Weights of a small transformer language model: width 320, 2860 steps.
Each number is 500 + 25 x the weight over its row's rms, rounded and kept within 0 to 999. Layers, rows and columns count from 0. Numbers have three digits each. The size before them is the row's rms in percent of the matrix's.

# q: layer 2 attention query, 320x320, rms 0.119, rows 154-191, columns 240-319
# k: layer 2 attention key, 320x320, rms 0.114, rows 154-191, columns 240-319
q154 101:482502476476483501517517455542469486518495499492482504528500531529508495466490518487476535509480482491528494469481534475497480481497499496472532518510505521528494457488521517556512488502479523506516498491498502512535489497506481503527477512
k154 099:497506495526504459465468520482502502459477504526497484478503521512486487573525468507520477474518507512502505487489485548515497456512498482548470475489529484509485512510507499515482505505500482521528506492519483489506473524515482462471515492
q155 094:498508521485484495488508518487516465508521493495526479490526501528461468470502499455499541476543494483466514488448548449498513474505516534497522492460529473489518457470452520559510500511488542542535468499491506532525539513485526486535512498
k155 094:482499489472508497505470494463494484527506492476486556495493498503519506559492487545526483499490518584535480495511517523497451523494476509492476509498460542483481510503522501488513524489496468508535548477476504497469523477484458463528520475
q156 092:518488529507508494494478547473527479502514557480494479506516478518524522497516495448502546504518497513461568513509520489460495527482512500532503483482501482457508511512468511505511465501446482530502518500473487487495513429523478528514476529
k156 098:485527497498478542504509550500483503536514457489517515491511488514462511529527548485487505492487452473535444495498468521470485501499531474489538498525497468546512492498521506476492477491531491500484536539534479499496496522490509486511512501
q157 100:546447508531499493543507519473512510511505516506483480490492500518497493478518492459501477511450582522524517481485499559475469511520502483486498507501519488512520522527459504496494511512482496483500525500522515500497473482509484551516489473
k157 097:506526469492527473494457510518515481521494489487486484497505471543480491488510506489484480505498480472501509549455478514502507478511502492487493505489486492520449455448505496502486535507464472529495534536458478474469517489563471482503481467
q158 100:534512467513541552495501517487514558509513500465435515528520554488516470472477512513466500468446482518529521518504472490488494512497446478525547514480532504525548492507478499486506506470508460523512496535499509506485487530519470513522522510
k158 094:513502518542438499471478497478521556553473487507552485506483466520537482485467484491527488502525518486486489473506535478546513558519496525498502502507470452544456523507471548516525498464513498493523525499511543463496508500504524497518513533
q159 109:506514503495493467511514499485481461482467502508543493474482453519480466473512513505518547496531524509411498484491564501511481505499527467496484494498489536500483520523461469504468518486474500508500509513499481511475475479503569480582509493
k159 106:522468531536505514509552495514531458465500476544475546503509486517486487528510479483494471508541481500521495525485541548510472459499535489494541490516500474496524476554489484495498480508514439506444456537487540473509507489485479485509489467
q160 095:456502533529506461464485518478487500520531525521519417495489509485496531460477516467501483470506468538474528521503509527523484443458477512516475440481504497471521522539516482487481506495536471479445454505483480456505512542522542477512531511
k160 096:498530461505497509509526486497491545496529504482587531499500487504513473523481428500508520518489508504484543492485512491517527559522499479512491544544519466486529465499501488533523484479493525462493505478532503478510473487521483496484520501
q161 098:479485498484536521553502479479513484510509521513542537485494496522451475533475483480511501525472460478535511462420533506505485460465479498501503498521538510527463454498487495527535506522550524555529505496498513478505533492519510511468532531
k161 094:546525494474505498520490569513566494534528469493478541535511527490503482527489504549466516488517506497523483489541511482496494480561508524510522491512536508476547486461532525469476505510467498441469485526472448522542557474478516487479496471
q162 100:525507495471504489491515439496499527497532483533534514561486512518515519494477429520485545525503528516474485513533472476496455478530511474501543507533501493524479482501495503488493510507494499503497494534514487514496505504497499530473545530
k162 092:480461485494545530488451459491531480464450479488479512484482526503517483504525537533522480492511493491530487482515488503509521496479456464450489512478499500499482470502506498501492473506515520505495512508463549513515469508467499531501469507
q163 091:505483515546495508490516491501475496560488471485477485496496463455497510504484480520513520502501483469468536490502519526434457511489463506554503492485505500466517462516549481544495508515487509468463488505469476497514487510506521486476469527
k163 098:490543522476519473498540547489519516459463547498501456524485480518515464479522537472497504548495502518542472490527422495498489479527501488460484535514493485498509552476518500486500513495496503482501513498491489467479505495514516553533549469
q164 103:534439499522472441506456465477500486496543489501509507537534546580469506520515483482510495500550503483481493478493493540497495467504490505495524521479467512522440549517492501480448510512522504518533517469468524500480496554518507471501504506
k164 103:487478534485511534454491482461508517523504500513511481473522496486494498475506514500487485519460530489523493523523507473500494485509526475511527512504523524488531489511483474511516510492457474484456456520515530485550502460490435492476469492
q165 096:510479504473461547510499503481523514485487545468498491478511522473539504480484551508520496518494484546483486465483434496513476498501458436516531468488451523517508522504486502498521507513480503508498505509472519470520484494509509512462503505
k165 099:520503467522477471488516477461468493492473453554451548550472466494516510498536498509521511527481520468484521532542488474535531497507532460511473532515497506493517493497511508491474517489514500515494497472507474524500454505491524488534517522
q166 097:538488497493493497538519504455469503461502519507517460498479531486546494494507487542536482484508514502493454522513469493496506493503465434495489473508518539485506472479486520508461502493491493513539470509520502496501483460544469507506486475
k166 094:496491519479495486526490480506553520490503465519505456476503510462499482498493546491498537510550527486523509491466515502458507485456499512474505523531496473525536487529475466505506498480493516534466520544486466532474488523474531499534493490
q167 101:453489538537498495489508507514496497484466452484485497509474471497433450511493488453479529471481481473538498449450485528521529469480493507476523507480485490513517532499518500511494529516535539478529477514500476490514513538532508496494532513
k167 103:511495482522495496557473580491510554510497499477485518467537516500492477486507509492506495522493444493478520526472505464508478533500502517541506517534519494500515483522494517497480508539515530503499537526511499477483500493501486517491511594
q168 097:516479534495490510525523508475511574506539526469490465493521515500499483510504500527480552468480500478527513533548431527494496471483515503486538479545457463563491520441508499472469476472477467474446511526519536512457494539526535468538517486
k168 098:524537452507488485516527534510543478544485484442532467514475500481485505516520521467479501527532469521529522508465546491446524535519506469499495490489501474495533512538467481454503515493569500469511524481484522480470493483478458485471496502
q169 100:483503510541517515519481513511472469513498526492495527500534538510493511533527493489509450506525493513471444496469503463552538497480478512482496478475474505483477550517482501471469522474501498516470516476512498499494515466499525481490513466
k169 096:547487529506510484518505492532521491521501492476529466477505449520484515481490483515469536450535487504523553500486496491466483497511471476530495536489510487529474463479517475513519488515504468514541456501543480500465521541488481483490542485
q170 095:516503503499541474519520534505505486504514506485518512486486476510485512541450504524503501454508459506531496489493485515491499537497501489499521525477500539521520505519518512481485501521476501467516531491538467498500515498517530493466479476
k170 097:485496524534505535495523508493532494489511543523481472494507544503468515507524466504468502566516487526477482533504499453535539472509490480477483449534510460491472454457557474505478526499525487530462514542471485498434477516512494476519529542
q171 105:518507473525494511491479470515538481510517469539519498492482518477478531484484531479505495478489482474503481527497483536468429483550515519506518472487545484482517523480496512494548492502478437496465519481505501543480488490492571476480506504
k171 101:498484513493478512511520504483511517535499484467455494478507517518438474516486473500476444473489512492505523503483462528482490517508512511530488491515473484484466491474507491492493437531510522517475496537427434463500511523479549481531441501
q172 097:480489488514517531533477538502464483498490549467501495520437550478514466531486538483484544533511523493470498526522522469486515502504520546482485502556478479535532498530462489527528528489521475503537503495507446456473460489485482474527490495
k172 095:497530494488501506492489481498478513501535490489491548483499487508542491521538486535488483478445497462517524476511448543474475454520499522497506523453522512487501529511522513521507505525517524513525549521502502517479516508576539520517528496
q173 103:490460520467485488564540481500525444462487497512510510465515474524469546546517526473479481493547466488506488471473526471547522496528487507482496498470464513498475488524470534522489510483510457539514464487463500496531532484502496533456520503
k173 095:479502510486541491506470524518487510558523494479544501519505504500500481478501541517520544535443502501525453496506554515537489481495460496529523511468513503517562483496508508474507502508502581476473453467517473493467517532554536490562515524
q174 095:514481488499504471484522523529475473478465528532541437509509504524497517523488426508495491508497509500524451493517498517513538455481503542501467516491506505463530510534452550502502516511533506534489461514503536459492476531510500512524478504
k174 100:469553525518496516537470507476490469543502496470485509507509503538462509487481542511468530542498521505498510516527485456516494496520485499510561475532492513473504526497528513504468521489494510486518463519481513511473472477484497467500472561
q175 101:522498477473515463450539448564508547496529486505509553487472503479497470495488487471514505478551542497495476562558478549485511521483476484539571555496529557516446524531506534487500491483515503479475515544492492520518479471523528521504466506
k175 100:493521553506505500488446524499533495470481479506511503525494508513545469445471494514516452503456489484500496453508498525479518498531484520473452453485485487502484521475503515491518507483530495505467495485510536494446468473484487492515479535
q176 095:481480525515530540515512479476464491467489491522499519494491539534450527492494494514504463517498531452492468465512479490474470491483535521465515474493515492497517516537475472501505521504532495507509467524518504476525471486460452485492490487
k176 093:502516486478524460481497501534482499446499494512488483518504473509508472516503488463524470528527489507504526495520530499514546536483510498546504503484482485480488489490526512505525442539515489532509520521517548488486522479488559451479515535
q177 108:498529496546491495517533519510491537502493517507489495512496504534525541504486517555487492519507484460524502552502462499524512503497519469469503515485532474475479488477483508497494513524499513490466498509548477465507507522532521490483498473
k177 097:473498513465506496562451534495501558474488509496503495510526537473494508437481489499468483532525495488467493465495517476484482516482539510522543491510480488492542498468526514508488536448493564502546504501449500489489518497527442471509495514
q178 102:499469448531537497491540538503529553459447470489483466507538508457519477439521497480506488497514506487487528488540480495471491504514476498514474497465480474523561471486446490505496522512532526490515476494531524496504513498500482552524510538
k178 094:489534506461488500493474506482499518454542499497527530496501485491482519500505520457549538498498523500482499502486493530495534484498494501491494512543489517495517450462541491541498450502513471502514516516484436505463499468504495519477511484
q179 101:445547464516503528490527514526550538503515445553486493499467550490512538531535507522480516430470449495511505514470499545479498517497532497511500495511461445521473473490524515472526491507543477497469515498481495500513481525481489533534470483
k179 098:553537502539514480525511493493505528494493505506513455469518521448470474486444484512536472511514516474514519498478522528542539466518462485549531442498558533467518462503532467511526487489483499471514513519541447503481530536510513506471505512
q180 108:503500516517506529523472499495484507481443492525508430541533503544514494500524509467512471546495468476458468479476502462518510468469504545512536512493523470497496510519461537461523498500503563515458482498456503499511502492458468477482515492
k180 099:475507485480513504480513499484491452502503499520527495516493476474477528453504489519492480494502516509496538513476501512531516487541443454488521536496517502484508536482514486507497496542466487486498531484528487538477479524478549520525495531
q181 098:486481474503501486554532510522488495534479483526509501496481521541512526464460510468498499472494522511530465480472520456512499490472488536501494516512474459529513522459515499537511483474481540506559499528531499491494485486476472480508491484
k181 102:505510542471528541528508541549517504511496504511543506488518487454517515518554501508498505496483470478536507526489464507503513495543521515511506509469532492526491525513429537485471505477502490502511478481475503512499532480522496512515513514
q182 099:520520558466512457460482497499508485465496529527518511488495484498476503510468467518480526468529462424440504467491535509473490459504517517543486547506471494473524471526507497451507466572470484540491510490514523493495534506483458493515507507
k182 099:511483502487488509488480541525503494521489495496478519514498494556478480489500519485520516477501526520537497525502507504498507481522541469516472495453521502513518526487501467549496504484444531517489522514518481539528481508496527529500442483
q183 092:552474538530515486545527521510505507478472493473492454493531525537477538526510509521467497484496476504446525486476504535470496454487534497461501478542529491508509538515467510490488519500441540495519503509526510515523510520483499492488549558
k183 100:488483512507421465542471486482523490509527509509502510496479482531494512530507457481502501519467462521525496551460445454500507519498496489518475492524541494511519485464493514505525502528540498520489502482475446461500525513514496487517503487
q184 102:513492518526495528505521493491513546513515473466473475515490493493479515497492493485489437490482452462493478512499457517493481539495523520489484511480472484546497498481500467506489466482464485505513543482487502491515486504530508465542475461
k184 099:528489483467536499485478472513496497509516509492505534441506459506517477459518505535503494527475517495517507511560505549509465505515525503523499507509453498480542499501453542537523526488517473500489526518500489448470473516435511506503489525
q185 095:529481544466507501453462476508494513479478530516498486526500510490489503531514482518488482486511537526472506481498520488563521510466482498487496516489457489504479519501486515445478544516493481498553483526519570466514495480473499525509486533
k185 098:498504470466456488499524450478479461505501492521519449489508536491512524438511577539500505512508541474518480515533498521509504507537485533542487557464518541488492483534470475519518443494493516500480481501477471493509495511542514511521488516
q186 103:496511490520480464556522521513468476497506471465477514498495519486532442540499524502520473522460498533511537481489470488439508507456592486493514466522531467517531485534476530494509500494511456548486485504490447446509518488514515561527516501
k186 104:488521515515467481491482475539460516516470529526525504517502506525486523509508503490450504494472510449500511532509495517544457497515456516498496507529486525525499541493519511496518480494538509484507476479449502526496503528488526502473525527
q187 101:499480514493484507481513545497523516514515536457505453552471522487518531515542489489487494504486522482536491480514478497502504510482487491502509478485508498542498514454523536489538503459530509534481526539509496491549487505531512473498511483
k187 099:463495497529506461542500443528481533520496505490513520503516536488484474515472519549473549490523491525476452476539461511479497525467549512469533513513522475458528495518516516488465465520499501493500516445483520492493505482496455512504515549
q188 097:516506473518493489507495490517487468518483523531539558531486466480500526519530524502484531467481525482494552478536503499477519499525481495505512492537494505504470513563528494512529485476508563481500511483501526498503497491470517492474482516
k188 097:523474491499516512507474467491510517497515510472530511475487514494536508508491530478498469530510499526520510502474465520522481510514510503480514526447508445488490489482516498508478474491468466501470476479491495510482509499508484523548475475
q189 094:536550509537476541504506525488494553485501502471506526510509482520532468506475503491490498500501486504467506487489483492499491480500497505506484513497498529470512507488471496489500545538463499482496564518522494517525497515500526524484460511
k189 102:497494508517461451508532535523477487493492597532487494509535542534500500512514503504515489538530498462499511511542486514513514452493517510486516474516486445539481505534521488479529494492523552521502508512496555496478496504489492472491511493
q190 110:490503514470489453518469493502478498462514494478532524475479506488527507498513467479502532473529456526497548502495503541545535492509517459461490527485526541524539507485494485505529539519499463525525482464466508513501509509544526490520530485
k190 100:476510508540518508515484515464534487496523519497493495549518516478521487521525495523518523491474485524509484542507509482478493512505511497560544489532503506491498506537468487495471487493518470462476474479527500469490508516517453492543474488
q191 096:508517498488472506494491528514513528508510520487537504466492528527478496555455459482500502448502455510514519548491461498479511509509506488519487500490496514506496494469550489532526469497492491461493511478518470477534497494499496509504501495
k191 094:459509533492529505526513518502491506504572470496495478526519481489524531471478542516543545500504489508536489510511480507504477501509507534476539477518549484512484508472499480490507520483516499508507518497516523488449456501525503483509513460